{
  "n_layer": 21,
  "init": "normal",
  "init_std_qkv": 0.0215,
  "weight_decay": 0.05
}
Each number is 128 + 32 x the weight over its row's rms, rounded and kept within 0 to 255. Layers, rows and columns count from 0. Numbers have three digits each. The size before them is the row's rms in percent of the matrix's.

# layer 3 MLP down (transposed), 1024x256, rms 0.0493, rows 98-303, columns 192-223
063:115105158150103154139127101183121123123141156128152149192120144129177153132093117106139150112149
057:111166117147147130097135112154121104116109107150145151113155146126084161135133127085116113184173
075:145122131134150120084123131099132111174130172195139103054147086108160093158105183167150145101123
120:117135168111128140128098106067151123082172157108143101111116124185170082115132181124095086161193
093:139156057131159187141069119126124074132158142113099137139133127156069147128063181102119105095125
099:187140127115113150143140156109133104130115116095127130133142127129101107109078142137113137136135
079:088110140164130108176120143127102129162164089119160075102113163139151150123171146137090154156125
113:109103128069141129157104081078164164175140088159193102127130109059135153122082113153134156155129
007:078093160181126103144113046189117093163135168110157149111173148103100114130187121096126150139202
119:163182164074135151162100078109117089149159108195133184173078169140079134129076175131097132089048
111:137130146165067087097130084163126143132116116097106161095172104159150105087114175105110121130106
088:071149164131160139182155155118098157196122133140106133125151124137186123119084096111116137114131
008:110125156107152118116141194122148161125113141093122068138099093121123081210138089141099094168060
131:153131167150113148073133144062115125119170141054129166116143126126066155048074203159152122098128
121:178160140127124104139137089138132120152172103051142205140131106084077128150140168131157122105100
148:174177126123102111041133105123164138188151057100144111118139146144170108119114109149123143185156
067:094086106159114178128140129181112156129164138135164126166142148110099107187096130119114146139144
103:109078099156135117174123133206119134117144094078140186148157161107168128139139091155215125117124
101:141156128129071124086072079128106127161103172150119131105144152125097168122083113108111195132115
106:124127165150132173131103127145160100148128109149089129147139133153102140150187191092102143143100
070:174128128127096136175122137074187122121152108071084122066135142144169142168189114148096108154087
123:160122168122112083116133142156162178139113167116096157175184135113125157125102145174113123106106
098:141140109105158139163163138154111107119168126214126132184110119073165118183116135079114150139096
005:086129105131101155124162172179178122116123159126134116149145133072220143152149110179073150092146
115:124116170075138131125154122179108122125140118159098155148164133116144165041111158173142135087136
114:131161060161140115110169094170078166180157131159088109129116131149118149149129075113129131109095
137:108091202157149151047163096123093167141140091105106135162088130042156169144161117189077077126125
151:142114137105118157114141084137132163140121141079130172067114090111132152123094077085122109105142
149:151133085155111145137140128165126127151169158094146161154120184102189151145078122140085159177116
120:117170123127123103104158166134113147130130101132119141149141101083154185148080096121197126088128
102:106086145154145131042138165137139142129093149141065119142159217146084115135154187161165108140179
121:135114129160095091140125078181125110126115122079150102124126132094139081113146117100167110107109
058:131174132141051124129117146155137152094094147132119109132137109135147137111106109130146094129116
109:185172133094116122128137163146124118152123114092134130128135165129110133101064185124147103155134
090:107109109145105128097096150043116086097141091132124169084149114096113143140205102202136127097142
097:167071088168103141070180159101205099147137079131092173116122157097125159126146106102165136101136
073:127126162167123066162128095061092098148167142146171144128111142103118143178178082157118147100093
074:141114108131151141128142127095099144136165139140129115133141187125153109150129131134136128160132
063:115133125113140133138123161120128118150130123151121102143148114128158094110146110131110130144099
119:154154151145141102093115118101144137105132157158127168192159177170168169107146089125076174106132
006:154103092065201093153160088145164118173119158115108044097123159098173098107174110136107095075133
077:053069129121073121121137110130120149098148088172059125055182131169109113123179177122089063144117
147:165150119126103136114108080155128177088113045109093123100181128105209110144147124118114163185109
094:086185086136143165096142137165069104092081147137134130163177125116078178114121144102106158118184
103:097124139113155131163077142111124137125130128118133086172103111108146069092142171133108191196133
054:098118152135154101162120159115138123130152132166132124120129111144124108115147141119122140119098
098:073124117120129096135131135118156084146144117140114170150106113152150175136080146193109105132106
010:053138065078134106099132069166104175128115104125087131111137199124135118123197143093136078131146
094:090144168122113117161152126100126097096110077145081127158152134120107105100122175112150130129118
007:157093089135164061119107143109127172132113135043047176153131120166062121153122096164169128151120
167:167158159143102165153181083098132090104147135136097069095151163154145109146124106103094120164151
124:132148104199104106137131108085071114117081164121140126150086062097146090111141127146113150109174
130:134094184090119118158146164148085164108135144107100150147126131114119153140019135118178126065153
006:173130103111142137128090136128137068083111119082108114157135153119100090143166127117145117143104
142:134151090127113163152169140091195091104184168146084080121073134061101148130138108069096122087174
006:225154127120138175163176193097211106116139111082130084167127123112146172140133154155053089124116
007:205122144161120165116133085092181025123151102178195171136091148153153170122145096128158142126173
108:118128161165162117109152166138144120167155174114101129049090114099091091159148135165049074175162
064:151121133091087174134144140149106146107069166139115125140144115153114132108102182135125154124108
106:100137132141035138119147121117151115128076112139121096109151137120177125125149115121136072167141
144:173175148112105148128157142074148116083124169096094085131083123147140129144140119173150075141203
006:120082106116134097091082159101121099070124121136103201147158149180133088125080109157113220153119
140:095182131137140065114113139138128138183105099180137107162154115190139136097073139140095081109083
054:136127123134060096147139153123145137109090112124119137146145149095155140127146114126151123143116
117:103130126118106156162111133167162121118043178119150181043113073102128145089128118086111148146158
130:080174153108122099082163086091131142143065143125161165103138130170086174161148161155143093119106
124:137171050143129138117103136138137203091159123107132046153150133081143121160077149151175084162141
143:133111123153127156091175084160116098145091190090111080121108105148177114215146130148113097122095
118:121131103100129120140175103097153119168141161110153097196121094134037121100144165084105157124132
141:142144178151159169176130120129118168162085165113143057074095083141092151125124143156122171156076
117:165138121098115100093127128082160150090146184104182159141090118180144078112079125141111134126108
124:134130123151111176104154093143148176106106141091108195181111105156159148123138150099076145142141
114:133099112107123107096104137134138095179140133117171135149141129136146070093123155105107111164118
128:111107148132113100144106145099138171175152096153090121100103098155156162105084125083123187175164
100:126109143102145107202111103123104120150181121133137106140129094099130091119131161118144190120132
076:126141112127166098115148083078130151107115165091121169140122170130056178077142134136100129155174
055:157143126098077112131121113123153115114131123138132143152126130145161102091129104113154098128135
102:100139162162205092144087118150075151076151135145187098139150121187053156153176170138148155099072
089:126135154130149129116136132182110154115147143152100127102130144117100104102098153064116158115093
140:165103070165147106114106133098180133133069103125111140143174150075187125128138127104155067067159
115:113100191125112132106134142164117107152086144132185179138138156124124144106071149106137130077108
072:161122155106154110132140133087103108217093146095120141109101122192052141073144125173076125123095
118:137102101159106143143138168100086111147110094129134145190155177142130146167184150084119096093109
092:178161142129148048091118122096125109071140118128075109127099123141139105199090080193171151102051
010:168113140166136126132109106118156073141146146172138160165098175153171148068114150128144159150135
136:113128100129120110085157119109121145255117165091101170112148147063121144134115112176126133121082
129:149132142125105126060164152108090095151085177168158168120141111137101147094130141126137092112040
141:108093115129157156142142139171181156197114112115096131095115131097155138160084184156124141115141
073:180107092118152141085134147132118166142113098104126138133157193148108148183148163101155155128181
105:089105164137181141168145116166118111161171092147131119149091117073122077146143134143130172108150
112:071113122104145100189134108153105105097163088130140110177103087107101083132158125142090156130122
108:158132170084156157117130155122115121138148114118124106152129153160158099105109149102176185165127
084:132106121166164094149127093107122088093124139142163124109111113112144144154139162167103162094108
072:192145145138088149113117118127145148130120125098105162112162138135168140088105108174123123128121
138:154132155095116078146147135151101128160229126123163117139136133090116171117103105167152132114120
108:130133071092153149106129128152190169080120150165117154190109120149128188155154116145091126098130
091:096125149100114111203145156141137122142139111144118105165110108106180096121105101068194133117067
133:109111112143136108177137150156116183130102111083106089169121104138142147137096127175084141143110
007:185085137163140071137173139102152170127170089106117125129142130116107186177130159133118123142109
116:200153165155140115117136086114115088118105141143080128135183114164129105135091127124097154083119
129:133128105183113106089154119137143160217108117098096147120137128087134177110131159102148164185136
120:151129101105114215118155101124155147180144189088046132142194158152074074171112134123146170187145
056:152141128134098139140101128120152135134088113119139105100157148118146139127121099146126134139128
129:115136106119152139094070149168104162189172072161143135186135139137093170122181144112125148103106
056:138150124144057129120110133145138142090093117161155141111142149127104154096129132120112128129135
142:190117143135101159117130123114091198145076120183122192113191140074176145126090118142155161095096
077:205103082152116154103157116137148144176107107095104148114155145150160123159078167135094147121152
127:132123103131109166125134146198114170122165115119175122104190149145107122165040067149122155116149
130:071147074111106115133131126130134118154143134089130106176148148110113164135107124089091116133166
084:218151119099105141127115207146122123159087115113137137119192125127107113079039174128148116136116
110:063100187162121118174142174073165081090134139134154102134148167111143096138126114174037106173119
063:124162146092115118123149100137135106117118113127115096102150122141140107092149120120138103188124
141:124125099105119154135104118047125083165160099130086144136181122135139157134147153168135177157159
092:094093127127141111177116160136102163129126121129146076154135109096136104108115134157150147102119
131:112140139118103102158082108153130217151113110162168186202103079140149145126108123124097096162079
150:116121133142129083092063116083108143143108174106118143110109120125176135147159095097126160120160
077:125180106117104153137151122112125137128107107121129140100109150116148134114119111130133164185147
122:134117132150156156093094104134147095181075196154073083145128127179159147085087101156069132136093
065:144152101129105098082153120133094140167092124103159157136157152187105158122129092114116173144101
108:131125158154118090147165094160088144162104146107099125156081126080119146110157102150063071169166
086:163149131131064128147093183122136164151093140114144125111178139130112130093076140123123113160133
053:195129126132193101111120146129107085128164125111148113102069108170112165115112128154163156118136
160:158143111112146111147108120135125119124156152092085157185104190085058147105053138178108118066160
112:174182136120107161095144092207137159116163096109087135088161109159167140160080107106163144149187
069:149139167146097102124114158171129163130134106111129152137124147111130116131063128120157154131138
034:067156188137132122146115110182109194066123100099176139126143103171052129181096145123085100154146
058:151184124113103111097124099120158187124120163112150138108143101197098130112168136121083093142153
102:138132194168182109155105151117102118169147109107183134130141149125086160091152166197172123120095
067:117179135135102141114086172109113142147146155119100145160140104113112113105142187114091137064134
123:183110137187117109106119115088154137167195071127113103138147121098135089153128164131138054116106
119:121144143104124135151115093140095160090125148159104122125163130136153138109136127180170111166176
105:130110111171127048078167107107156155101121145091162114133099101110120173118078110191164121135144
009:098093136046107077082106138126112176100100109086160099158154146115154091089072149111126135149107
127:153111099152115126144144166067094118079127122110126104191087134110052113121087175164131107128149
139:134098143087146127181109115101102139085176119109133087131135101095076116065171142117108130171153
008:100118133067165109106113148141106178158133159085093144109143038116093113113151137185126109140123
135:076151112151086144191138172083136088088117119135098082141197160044141068167143107172125132153163
080:155147133132074128128112165110133167108139128124116171131132144112094130121112122134117147122126
077:099114122132133152167120075141122160151143124154167131147102078139121089136122129119101159142069
006:184128133109110164100130163119121127100133132071180155080103135094139153144144122151150094080142
125:125105162164134101115150088087161087138099104159218167090132131121105152180125131080129157139132
080:123129191066183135147133169153127120133128105132064166154110148120124142128152091095110173135144
104:104080079136164131102143099172114104194100198159155072078131143080125096062107132182132131072183
143:136140103168121132050123130167117077127152178113128134095140118116144116088136102143108122202149
063:157157137116144142109123129132132114115074089149134120090139154105124139129152145137137113153137
149:175157124108107140136157180161125129124108133109126137134116089124123166087135130133094152139051
125:147084154105112176061163134157080125193102085154131131158174154084118125101120166151153123092089
075:164118085135154131169140104114127091122140159137079115111114110123101148089205105153129173124074
087:178131158116134156136086128130135176161106097102097129120131074141166126137068153146067123103115
106:098109146115136101121143108119128155153078170114110144171064102091122145128114177079105119118130
095:075104140158128133055131159093112175098050087109138110120152145183145188128147081099160125086154
100:164138137105163143157139141107126098144153119106155109126123101128118081092093137127123141154152
089:117144096135132188084114078117107171121082192122104155106111104136090170120095118168170132070174
112:143098115154126186153126115123134152133104098111096133139187115075149178149110157166133119090100
087:142159136095152056063103149133116109077079102135082129095149062151115135108175139142117121135131
009:160138084111216090129135121132172195173165092121062094131134169175179142098148178173110069179067
121:114141130125123149127137164107125117125131086148146175110126155156138149148124147102064089106139
130:143181133134120124179139113091096086178152134173154086121146127122083103162132096095043104107067
093:067116161137166129151133160112086109143144136135132120143110114108113108118111108149116176138104
065:118129124139078145121121137127150139146142141150115156118146139145103128134163118155129131116106
129:136153131126138091058169128129118102139138141161108153087173152168188078117161148177092113113096
136:119106122097130138103131192128134091175141135152108194165151116111113185101128090083175135163156
142:108073134079108126133126162066192146053133026121074109109148159116113107129103128140130131169162
012:155132151147112102147098072135123115092150192224143125159141150157081152041131162071091174157124
107:052106161141140126150115177073158047108151160155150092120126149100169099134132126131040121171116
045:141106145125100130098102129146139116111139120127144139162136143131115136108150124108144135153141
006:105099111129158138102152117115107095092092102052104131199158167183126067135074141135161126147104
068:211091075156091162128118134162110154193144156129102127088117135126146156172050113092103151113144
069:136104148110105132108123092169098107097090106114142128122155133146066129091146190135120101145113
119:081082079145169073103133115149123157210127111107095108170156122149119131174103122173082187097161
095:197123122162068141173135091097137075178181135120110108080147071126128121136087145110101121121127
090:155125154139131108194111108175115124098103128161123121063149122188117159087114178061120077102132
008:224173106113161112182161098084143137092137144091147156126130088131070195139131128155117143117137
117:136158114097104146147133184087143092157134112158122073159138108145158130134182135031106152168111
114:077149139165139106140089121132118117169127137157094158124130203117101176159129076115060116138175
129:111224140095151127111114117059142155200076163164140184121138111186151135163092112142141149089172
121:141115138121158087091174085176206102181058185103092083143144122091126153143094099149140137132121
145:140125124133119126136100128118155094217116177118159149108120092176131162090118173118108124134115
092:130127142101123110085104098123119153150148158113165189098149141131103148119152126083074108124124
140:148121161111106160121142172134180102084185170142134112134088074150156137161115115123126146137127
055:137144098127098111115113125120152086121117103159130133107106158119133111095117156088089105130118
114:087094080145132133123178092115130092134160127168150132127137126131117213120124147128113107136112
077:128154157124112150170085113157158133077128043083071108150119111119122130094093159185153092139111
114:158174125135150079142122137127056103130135101163173114173197162132104144098149099076032127094094
057:118139127124150135161116126117128135137146128161127124125138127143114096123124141128102164125114
100:137129133154072131124154136126134126173073137154126118101172146110111136138132134113112071155118
153:116091180077157032123095123195130146131111157099174158107166183140188136122098105105086117125134
057:111107146132138118151121141127110110119126138149142130145125119155118101099138137141127148125109
008:118157126162083170140116151142124132143101157172074140118126131150073100141115141130112071156136
117:087124110137147204098094119106154067159148123162166101144137099167115110114082130089076204129118
100:170132102124095129130124139097119128126105110103136138145127148110140119071109132141135154144140
103:131178099149178097124058121144107155099173139106120107124133127134102136109122107153150139098097
108:165189070098094122106132155106087153191073127168119130131099143127044150127154165110094152133063
113:114123085142139151098144159143116155202173153121130192075140128161143146100121142108090167128086
135:134103075151100099150143142162164148096146114158079198196118106110097132149097156117119201149085
075:151130141115136138138143129172116186155086117134174161149163118114095122135067147126165138116102
109:085123153098106157144105068125104106119082151173186104045139051177103164065157079116096151116187
071:181145146111096165131130112112132127106155123143140136120154123111106130120049153149112150104135
064:139132141148061123122113146158124134132104167109149156123172162128130136115130115148119092145127
007:057110087146007131116110183152111119105112148112101113109108109099118125127113164147140090146126
129:150148146154150189100168129086146085122135074122081145117083086172157160093119173192132114107123
136:171136147143154166060141088114134088073140156161122067181076150145132160195077141170102154126101
127:106151119153117169198137134191132130091121097147132124142113101094102157131076128069112136127066
106:069146162082116157166119124129089142096163120162171125127067132107106106142185124124117129170138
077:168136122139097118132137148093133154123103126115133148135157120120105103120119120131119139137125
107:100130102147123119118218151128138088193121092143118141118176111138162127159093146127118087139170
# layer 3 MLP up, 1024x256, rms 0.0722, rows 99-303, columns 192-223
058:147086083095197125137101151102140077147156145192120068140088149140089122095116169112181148046119
094:152116128094139092130169143113176129109151072175138110135155098176078080072106139141114138145113
131:116153149114142206141142128115154132101167190086172127112123086126171086135178145095125100134128
116:142153113123160132116141155178155132152121126191162127089165080091134098086128077111132168154132
052:097104085192069107160142110125155180174108098153125150155165128102102126131126090147100124098125
093:161111168075134154139067165122119064172169071092106113129123096057128096109146098087189115189161
118:173102118178186103160123183194119096056186092139104152129159100124119096095140185144100127129162
023:115139121131152196144118166121147165117116114067094103167157102179163078145162080123187102161132
119:161086164102089147122108134149156123147145221169113115070138123091062114100176113167133138115116
129:134068135084097129142098171044142150149135158123128141143115161150191078105099125129117092201086
111:098097175141119120181146158101091114049110162153114091080163132127087118098178209132100166124143
031:114123126126146079102128074150121134114164117139154100158098108146085169051112127098068087126109
130:091090106138117133165171084096158065133127093179122076153113143213111130110166095077119126106113
121:147161161090150087095137137185108119064167113093118089121152107122109102170140119137131080149183
142:144150101087089119138134083135122147094132219100148134085119083091157151104122105103132150132147
088:062145196207137097153113116154102151126173160136162103113092160169146065143134169103140167140088
112:095123128162108102142179115180121129076116141161188145151118169160110113084145149110168151149132
100:171126169104137130142090122106146107140145134149162084110146134149069095174163134100110147189084
129:132089145149205112131144178108184105167190078141151050129112088147128047142187138129106113149163
102:136155156124174111113130105114147082170149133177095109175130104127133125097089140120111131133090
116:148131191096093142131115103141128139112172113158109069126099118140162132181138179111097180157083
097:084105104113128052166136089112141109156167147215137133159124147136158058132132129128136153118097
020:161093159108116074169179087149121099127199129132103115134088065118097093196108115129056103087125
119:095138128123146106098114128057140129145130140107160096098059063168146134140138060116181107109116
113:123109173101140133123139138078135131198145179159160039099107119155072119097109160073194113186128
130:128092132067145127124183124090147120124152152132096127124136089146160124083096118088134085093067
128:114096168110114150165160113148117114134142174169119092094106125195086141123127082078094105085121
126:155088135126156145154096174129126129172126107150088109154156137130104077164132167152114193196198
119:145110094128145133101176117155154163070147121137193164149155117129161136115125135131081124127073
105:122157095034112155139177110068161091048117129136135114127139078178110150135141126092083141196134
102:089156130142132145144191108099113129139141149206130114091141119138153135152109145130098115148104
063:175101144109231158140100120099095041170160105177167122103140138150074140106105169130109168099132
060:036106105126089136144144122109172076085102118194153087160154121097188098154121146107108122151087
116:086114147128142127168148104145144129145179092150106125150159106168156119156140171115184126186074
103:124113216075124137188082093152134132136139133168113091154156092193169146116146201114146141179090
093:139150138108138141172132161105115087177139097177112123138158166107114071166109162097192142129120
073:148098123162182072161137128154120171120124139094160053123121117135112096145166105122118146229211
070:167153154083136108190117139073113067133169141155096114104146139147198114069109122144090169160144
120:095144124075111185129136122112153143176106183136137116126074122147137145086121181054199115162067
021:135124169140129117126137077170122093105122069103071097074150097108115137129084148104079159143107
090:097076161152154123179094133100112214183147155183156116108122154124119127146134151108167135128065
134:063107110150123088255116085080159151091079111161163088116105160170105118073133123119090095125084
116:080089105093101099182173118146199157197119064121106123155124176135107115124122137113128076184098
083:089153160189116138184114115118143124168133143158138124161084119140121068106158170091165120115145
066:097156150083147111177119154113114095151146110180157064124110127175147071120129172109138132165104
116:125194158118127105135140132082064117082138129129096089133136144128133096125090135156166123185107
035:147092106128125177103114184115139084105091120103170122150130139182134110100109102117136151115150
114:121164167138153107135124154139085081022175161184112091140102116098047118128159152089139120139133
024:133175076156108150109124109097128138161162163187119110173088198132188159066187084127153110147115
143:165125104131171169129163144137181095152169062129146104153052166132173051182110134109133133170142
118:094155114121140157120130118178086174085130098133116118119160131112099122131140086089099132164088
125:051055142108120129184181148126099129190128174130185085130140148143126135092107139073152097171186
021:066125098109142136116141148186171191123168106126136084135197133107137165167132165157094117093150
136:155120125103129142137089131126178119151171105170098056161103151159221101159101104087122159156075
020:069119122187052077143149058208114109107187137151080086133078126112105155118103141124158149108106
025:123125150095088199167082135146154209133159115095094152140123106118091070221125125141102158131124
123:185138159045113162095104124075112125101128112142116046115116125117172130103113113114118187168134
070:142097117145125151090117121135133142192107086099141106163083128134199131142141097130088148135142
065:164131137102215084157105123126127127115172136160183103137137145132095132114112185133151179113107
132:145122127136145070137132129111055124125087132138137046142131160144066117132137087141127113154181
025:080169052101115152121118077086114187148091141126182149148145165118123132134154136144152130151133
137:135131121100166187141108200087120123123148200111094079135135114128076136095097155084122127191132
061:191082128123195151127075136124129118146136156158116147170135129133103130102071183143129171089147
113:069154188146149074147120133088097108148151103141096086199147102128123129161124160130158082165117
122:115127165131128168154084139161118091087192129167109116188125158071207124127119139115095157175119
121:089180155150169147105139158138133104081134111154149142128125110128142092078162128116124173119120
136:124162118072112104161133121162127145106149182131131108119148144116088090094143120098134096152105
119:166119143087160088117061152183144144090120070130122132160144097099140093114118070162125130162132
132:127122108138119136141175177097140166075161152178134141138095139166135099117141159041189131113074
132:126158128158162101152171097122169114077159195156187066102133077141158114168109117115099139122116
120:140169114173178139111116150134181176140182111195121068107128098108155086162139183143115160196144
117:108095153011111161085099132102128175102153152097072187148138099137168164095143092128167143146088
123:142117143138159137125124122132176117050132119161098107108168119095117033139182142113110145123087
084:098100139076150127176111151136113098139126146160164041156100113102165105124099126102158206145124
091:145140155125148127201103156121136100096151103166097115112156076152147057124188157157152112164104
062:184149136138191134129076139137117090138093115172160166166117153106103117116089151157125157112116
124:156101160104100137158147122095084152080143098150168126124185132109133145138127137124158125087134
107:153098137120153122154167129172154120145123140108147107116053088152139112158129124121172139152121
117:115097110181130110112165180144094068133106144123192136156097200103089086122101054126212157109127
118:139097169190183181172153175106147200124156166160119108151134134142105084146144161064156134178101
100:127145140059113104151135136153151103079136139164100093099110070133148132110119096137178130144061
127:180185147103127113102150108140105098095138140146099095063116147077110127096133107074157148120197
111:127131142127186054154117151150124127223167095088093064117065106079148099200127063122227143173147
036:134125114115144178154126126138125203136110134082134147079147079117087051223156136148143117141115
118:146172149079135179099129092144134136074207155139094077140116085182161133139127149128157193147134
120:111139129128173106152167172096093097089150123157123122126094155109119085136117159158157148157141
126:102134121062119116155127158143130162125139227167161105053146079191087130027143111077113098117107
088:119168146159156109152188167057123054088099110198165088116100103113122150136177154102108111130129
094:110124123136166158138109175165121151140152137169141060158130121080116070125179137115151180123114
093:088092126114156144179151146133136123097135135155103081163116139131081056123165172128065175126120
114:202105089029155105145142128091158148186166121111115091120100116102127139144208190043171145159101
099:129129100090130137175143174095136094120148092156131128150130133141179063127104150124131102139115
070:166147102090121108152123144068124160106104144086129158127172176120165123104171114130145123147102
132:115130142122190078139097139151108085096105115102093125138136139091066097119159028138082097121110
130:074101113056107118151118127139168153203185134107114072095101110161147126115129109102246115135062
087:142123156098171153120147145113179114192142057134120087141147134163181074136173154114158152178139
109:095053120108109132153166066146129150081125152234189110094163169156157139142128150102100170159139
021:150105145126142122126101138134147126126155151098137123126137108154108119106133122096080102134112
090:148076143141175075159139143109153106149141129128131136153055142184135093108165083149213138117141
112:139075095157130127136128208108190080121080144093101127114164106144181051125202129168155115144118
119:101158109099156163079104111156120063170100084157121079112136090069139130184146068095149140130159
064:157144174119182137135125124099129077133177128155127089109118110122097122114144205124128167109109
129:074087196120122194135115131102116181091173183109106084160096105171084149100152143136160175121131
064:146121142105217135152071145098117098120137126151092100076121147110077123124136149130179135087103
094:097076168169169073141135122165118114090186161105106131151080111145088129112234106124150124148123
089:050121147126106103170098147066117082093157142141154100133123086115087135136187146087184150148119
127:117104071108138195136174138111082160118208178134133111111113171121096098143117126028152104129101
132:117119116118148147127120154169155073196160089172118052060077111108111101152082063094174158148095
051:079063140140066154159134140131161151169129104163149082188144118096154102114105092157081169177118
111:117125183102165164209119148075113087110163134126126060141104095177182129175146179168144130177104
058:155134116094191110119100104123145075098172092188144125140083160129120111117069167108123159146123
122:120115168172135132129197136169132111098131122140140130130075136114099080068166093150157155097157
086:153138145120145112187116181095110134132153102157129064157148125105140093182146146145153195118127
118:026092109157142132107161112080065126137107162146142108081128144159122119150104086085115126132084
142:095116151157134160142107103122146128123129121174110166084152134080114060141156190098110208127081
062:104099139148110094190145132087133176118094129059135169120116087168136104136212106136119091156150
120:138177125122151096144125125120076063115157129120136097125115124088126136154089081159122110100095
088:163085147087147081152118134070136141137186128191157001129115100124164111106126129065148134110111
106:097134100147105087161139144083116103126052114216121082062145120145128120163185147129127172178105
052:052140105168090127178150171115160116094072111153148115126093107153198107135150093146107109203107
053:067142165134097191149123118114117153136093145190162143142185132107149129179129159165100114125145
133:130119192109136125100149114118125117059127175142160099078116082168145067100180128099122152113123
110:085127139129131073227109179098121126136089139203160124132143136092101116124159149094087165133000
062:072136126123066082147148112128130164118125127134186150104133191166181126135174123116143096178060
063:149104080110112133111140142070151091163155165169133125113085129116192153108165108095172164093130
093:184113149127132129124079180112115107103144159131132052113186093087114112085157091082116141128136
124:113091145065117129160126051109151102156189062144134112179119143129126152110140107132169095130094
081:123109159098109150186096160162081148083157138086108080108111130158088114114140178110119129156101
125:167066170110151171126166202106119151153141109133086141095122155181114096152138159150185126116166
106:089136089154166128152136156134183108189108146152223143123099200100101137104143110116093145105075
125:133142117131158185092149153166088066129099112128082111155096139139107119122122105130074131141139
032:139099078143100152112147102093130109132182121141099150097100149126073139130119142126091149151132
124:117161123136082184082129156192126083101105200149137159065081119117139109084181102091114164126114
138:098087144084131147177134236112076143093202170111152140107133154120115048083143115114172166154088
024:170153133164125081118151088122109057152125157162126108178117185114140153179154098104136148124129
126:151102173096123199158171132146161112114155182105120063137102100156166115163127173160150093159133
060:116201142103109129151117108099135177147128144054147097105118109155142137122189083126128093195074
091:150109093118159159153163100116186150157159096164143042097161130140144095142147148077157141173103
025:102096144084172100105175069162133087095129178082107140149120157106137166135118175090132165102081
123:176136159180146122170138132115066110113138131171195165127137140100098134143134183140112114114170
089:127110163076133153148128161073098119080145118163136069132111102162138093120156102095176119158136
120:100079110022097170130091130059198136066159146168125081167099160147136136079117140078109136126112
129:110163120089106101147104128128093099032158133183166115099140099094120112103094128114109135126098
063:131086124115176135129116160080147099156188144192131110133099125150116115114090168144162163113160
130:091129178074157164116124127175143022064113132100095159164172130188109136081132064144108085189090
125:146125146101121151128164138107157133107191117141145095139086124105131108057108172101139155144155
116:162174143120141106133118111073102092146137106143165062105096145091174128137149124090155175118149
105:156097101096144096137088082111112087046104108185097090116145090122081094129161137128141159157108
108:167109105138168134167119217085148079120116138162166092143115144112128113127129132133109136126114
104:145173125104127157146126150125145157099154194142155085128106096082141104095129145136221142181159
065:137080097145092120140129107083127165130096125147134159149183112092149092130206103148127126060155
113:212123132145135144176124226097148107160155109102138119189071162109196072123165132127152151133126
113:099154114094160116122092117080100107139198122187169118111108133169190127144074174110133199164111
110:103090096111067148160118170111113141184147173106117118127130152082147150128134067082114088143083
027:089167136157103137123158108168079100097095062155169092076161103137076106112094166121098106139109
119:157182117145119085141187157096125108093096222181161109120114114100101158124116054105159153082084
129:188141143043143101129138087154098128071163071138147099090134076124107103161164168138050164148134
085:125162149118167148162131184142108085114164150171115093184143156118105085156101179110127147143120
085:111109143149100106169140156125127151102113217197116148143138126098125066119138144106194198101135
131:091091134155136136153161167150121082079105154149123061150126177175070111089114068163100131193135
119:097116081163149111099109156136126127158083141131123129184089144085085124087136061165108107110169
132:123157123156173052125108099107090135112157153150200057063153087099140136156096052108175119147128
038:087142101121149140112121156102112158118091139122099154049171124116165051202149117161209122172147
100:097106166080150178162124170092128077129123132135135074129108105158200133168180132129119099184104
062:146115102114206164157136156125139091156121140164165114154135152127136131076059180112101196087127
024:123132071125121101086126125135141115140201139160125044123127138155168160071158119133085106147129
088:102144172086174112139145127082104091093147123139103110106168067166124089119255149136150137102083
072:120109096138203112143084183071097080168142097199155105126120162091155118114087098116140165092120
114:084118092126104112179128101117196137170156110136117112112063125117177095156112183091116165159126
112:143158154119163098158139160119166121041155080154061066158165108107151029152138072148165145165167
112:129145154148082212155168168157126094204128155150159123142080138128106097126168196113110135148113
031:101116135170084157124155181143148099106146146121131090144103150138178127126151158133166144128102
123:083131129191170100167127130077107163171114146152156073079112115101159093164154141058112172092086
122:109092122047172102132087110088098095037185204210128121124141089146068118114138171080122160119131
124:140111100142178190107147148094173073063082153156134116127100124152106099111095109169105135101137
125:126073121083143098155093132087157122142087107140124116155178139118145072107163095156167143113072
124:147142139066100098162097130120106102150169139144211105090110096082157123138109172084094155164119
102:168132125117130125173149148145106049126122144215150090105111147104174103091144143144120161118123
135:116122115109106101126135103047128152139122115141153089161128154174107111138108080111140170092104
063:173108119099189161128151160100115077144122108157129114097137154097110088103108147149170181079129
109:057079120093110173151135120176130096155136164128128157157094148159135127118138185141107160169049
094:148144094142141163097122204101084156093146168143144116073118107086166111098112080091132163080073
131:148167100142164169091135126050175142170152149139127105089106085132172128154131189080166171124089
057:145093144049122136159140129088156139105144135121088090109143158118174105112088162129128164215120
069:150113156108217125161114141128100122108180160116153132122121107121102122118139142139154157118123
128:124103104170108106182177143104108130107107174167118117153161141102138072082163172133122139148165
058:060106180076094108217125145112151134144145107131147094080080113179102088092111160134125123113079
028:125097086109142099096139110125084116121155130185127112171096127130250114094153099152215140097150
133:107107075128162152162083155099166115147157067167095064139082142122138098123084125107123197155134
056:108131099170115142158176135103122171122123124140089153157127148094143102170189096136109113109101
121:121154160090151168115134146140150149097146188139100130104124060156153123110185126115134146142083
108:168146121142176086126096139104146139100133175206185096195132144086135140164075104129119128125122
112:202157157147190108117079145135131149092154111196145070185118124093141134149097122139135172086153
119:140144184143125126145154147149143081066111102119114117156115138060041127130166142169140149133149
093:169068104148197109183137121185151136113135135093136128134114116136094156178138108111173148131100
111:106136148132110106181159120120097191179131174140150137142128121051142144154071173072169103139130
060:107104160163151101137162126140137167106110152101135127117110090080137112139104111104126126168170
070:122119137112174143155081119113091098130173133191185091138118115123098123114137189149160182100114
021:203149093106131154140114086081102157166185157156134194137093118121139130154131049108143119126161
129:132063130079118118167112104143140157164086064123165091199147151148156150095186100153117102187126
126:168180166164114159157156113147146142109175120161148136121083167114168086104137185074135166115155
121:112120120154118124187120130113171133217151132169144094076111147141117070122207184067105162127082
084:107101147112128179195143134178190149125155188170109138180089152145140090104158138135111143120127
054:095100130169120164171151112128150213093096092127133125135154106133137105135191095142128118137111
124:144121092064135143151123157082150131090109130173174127094170095096108104062167113047127139142063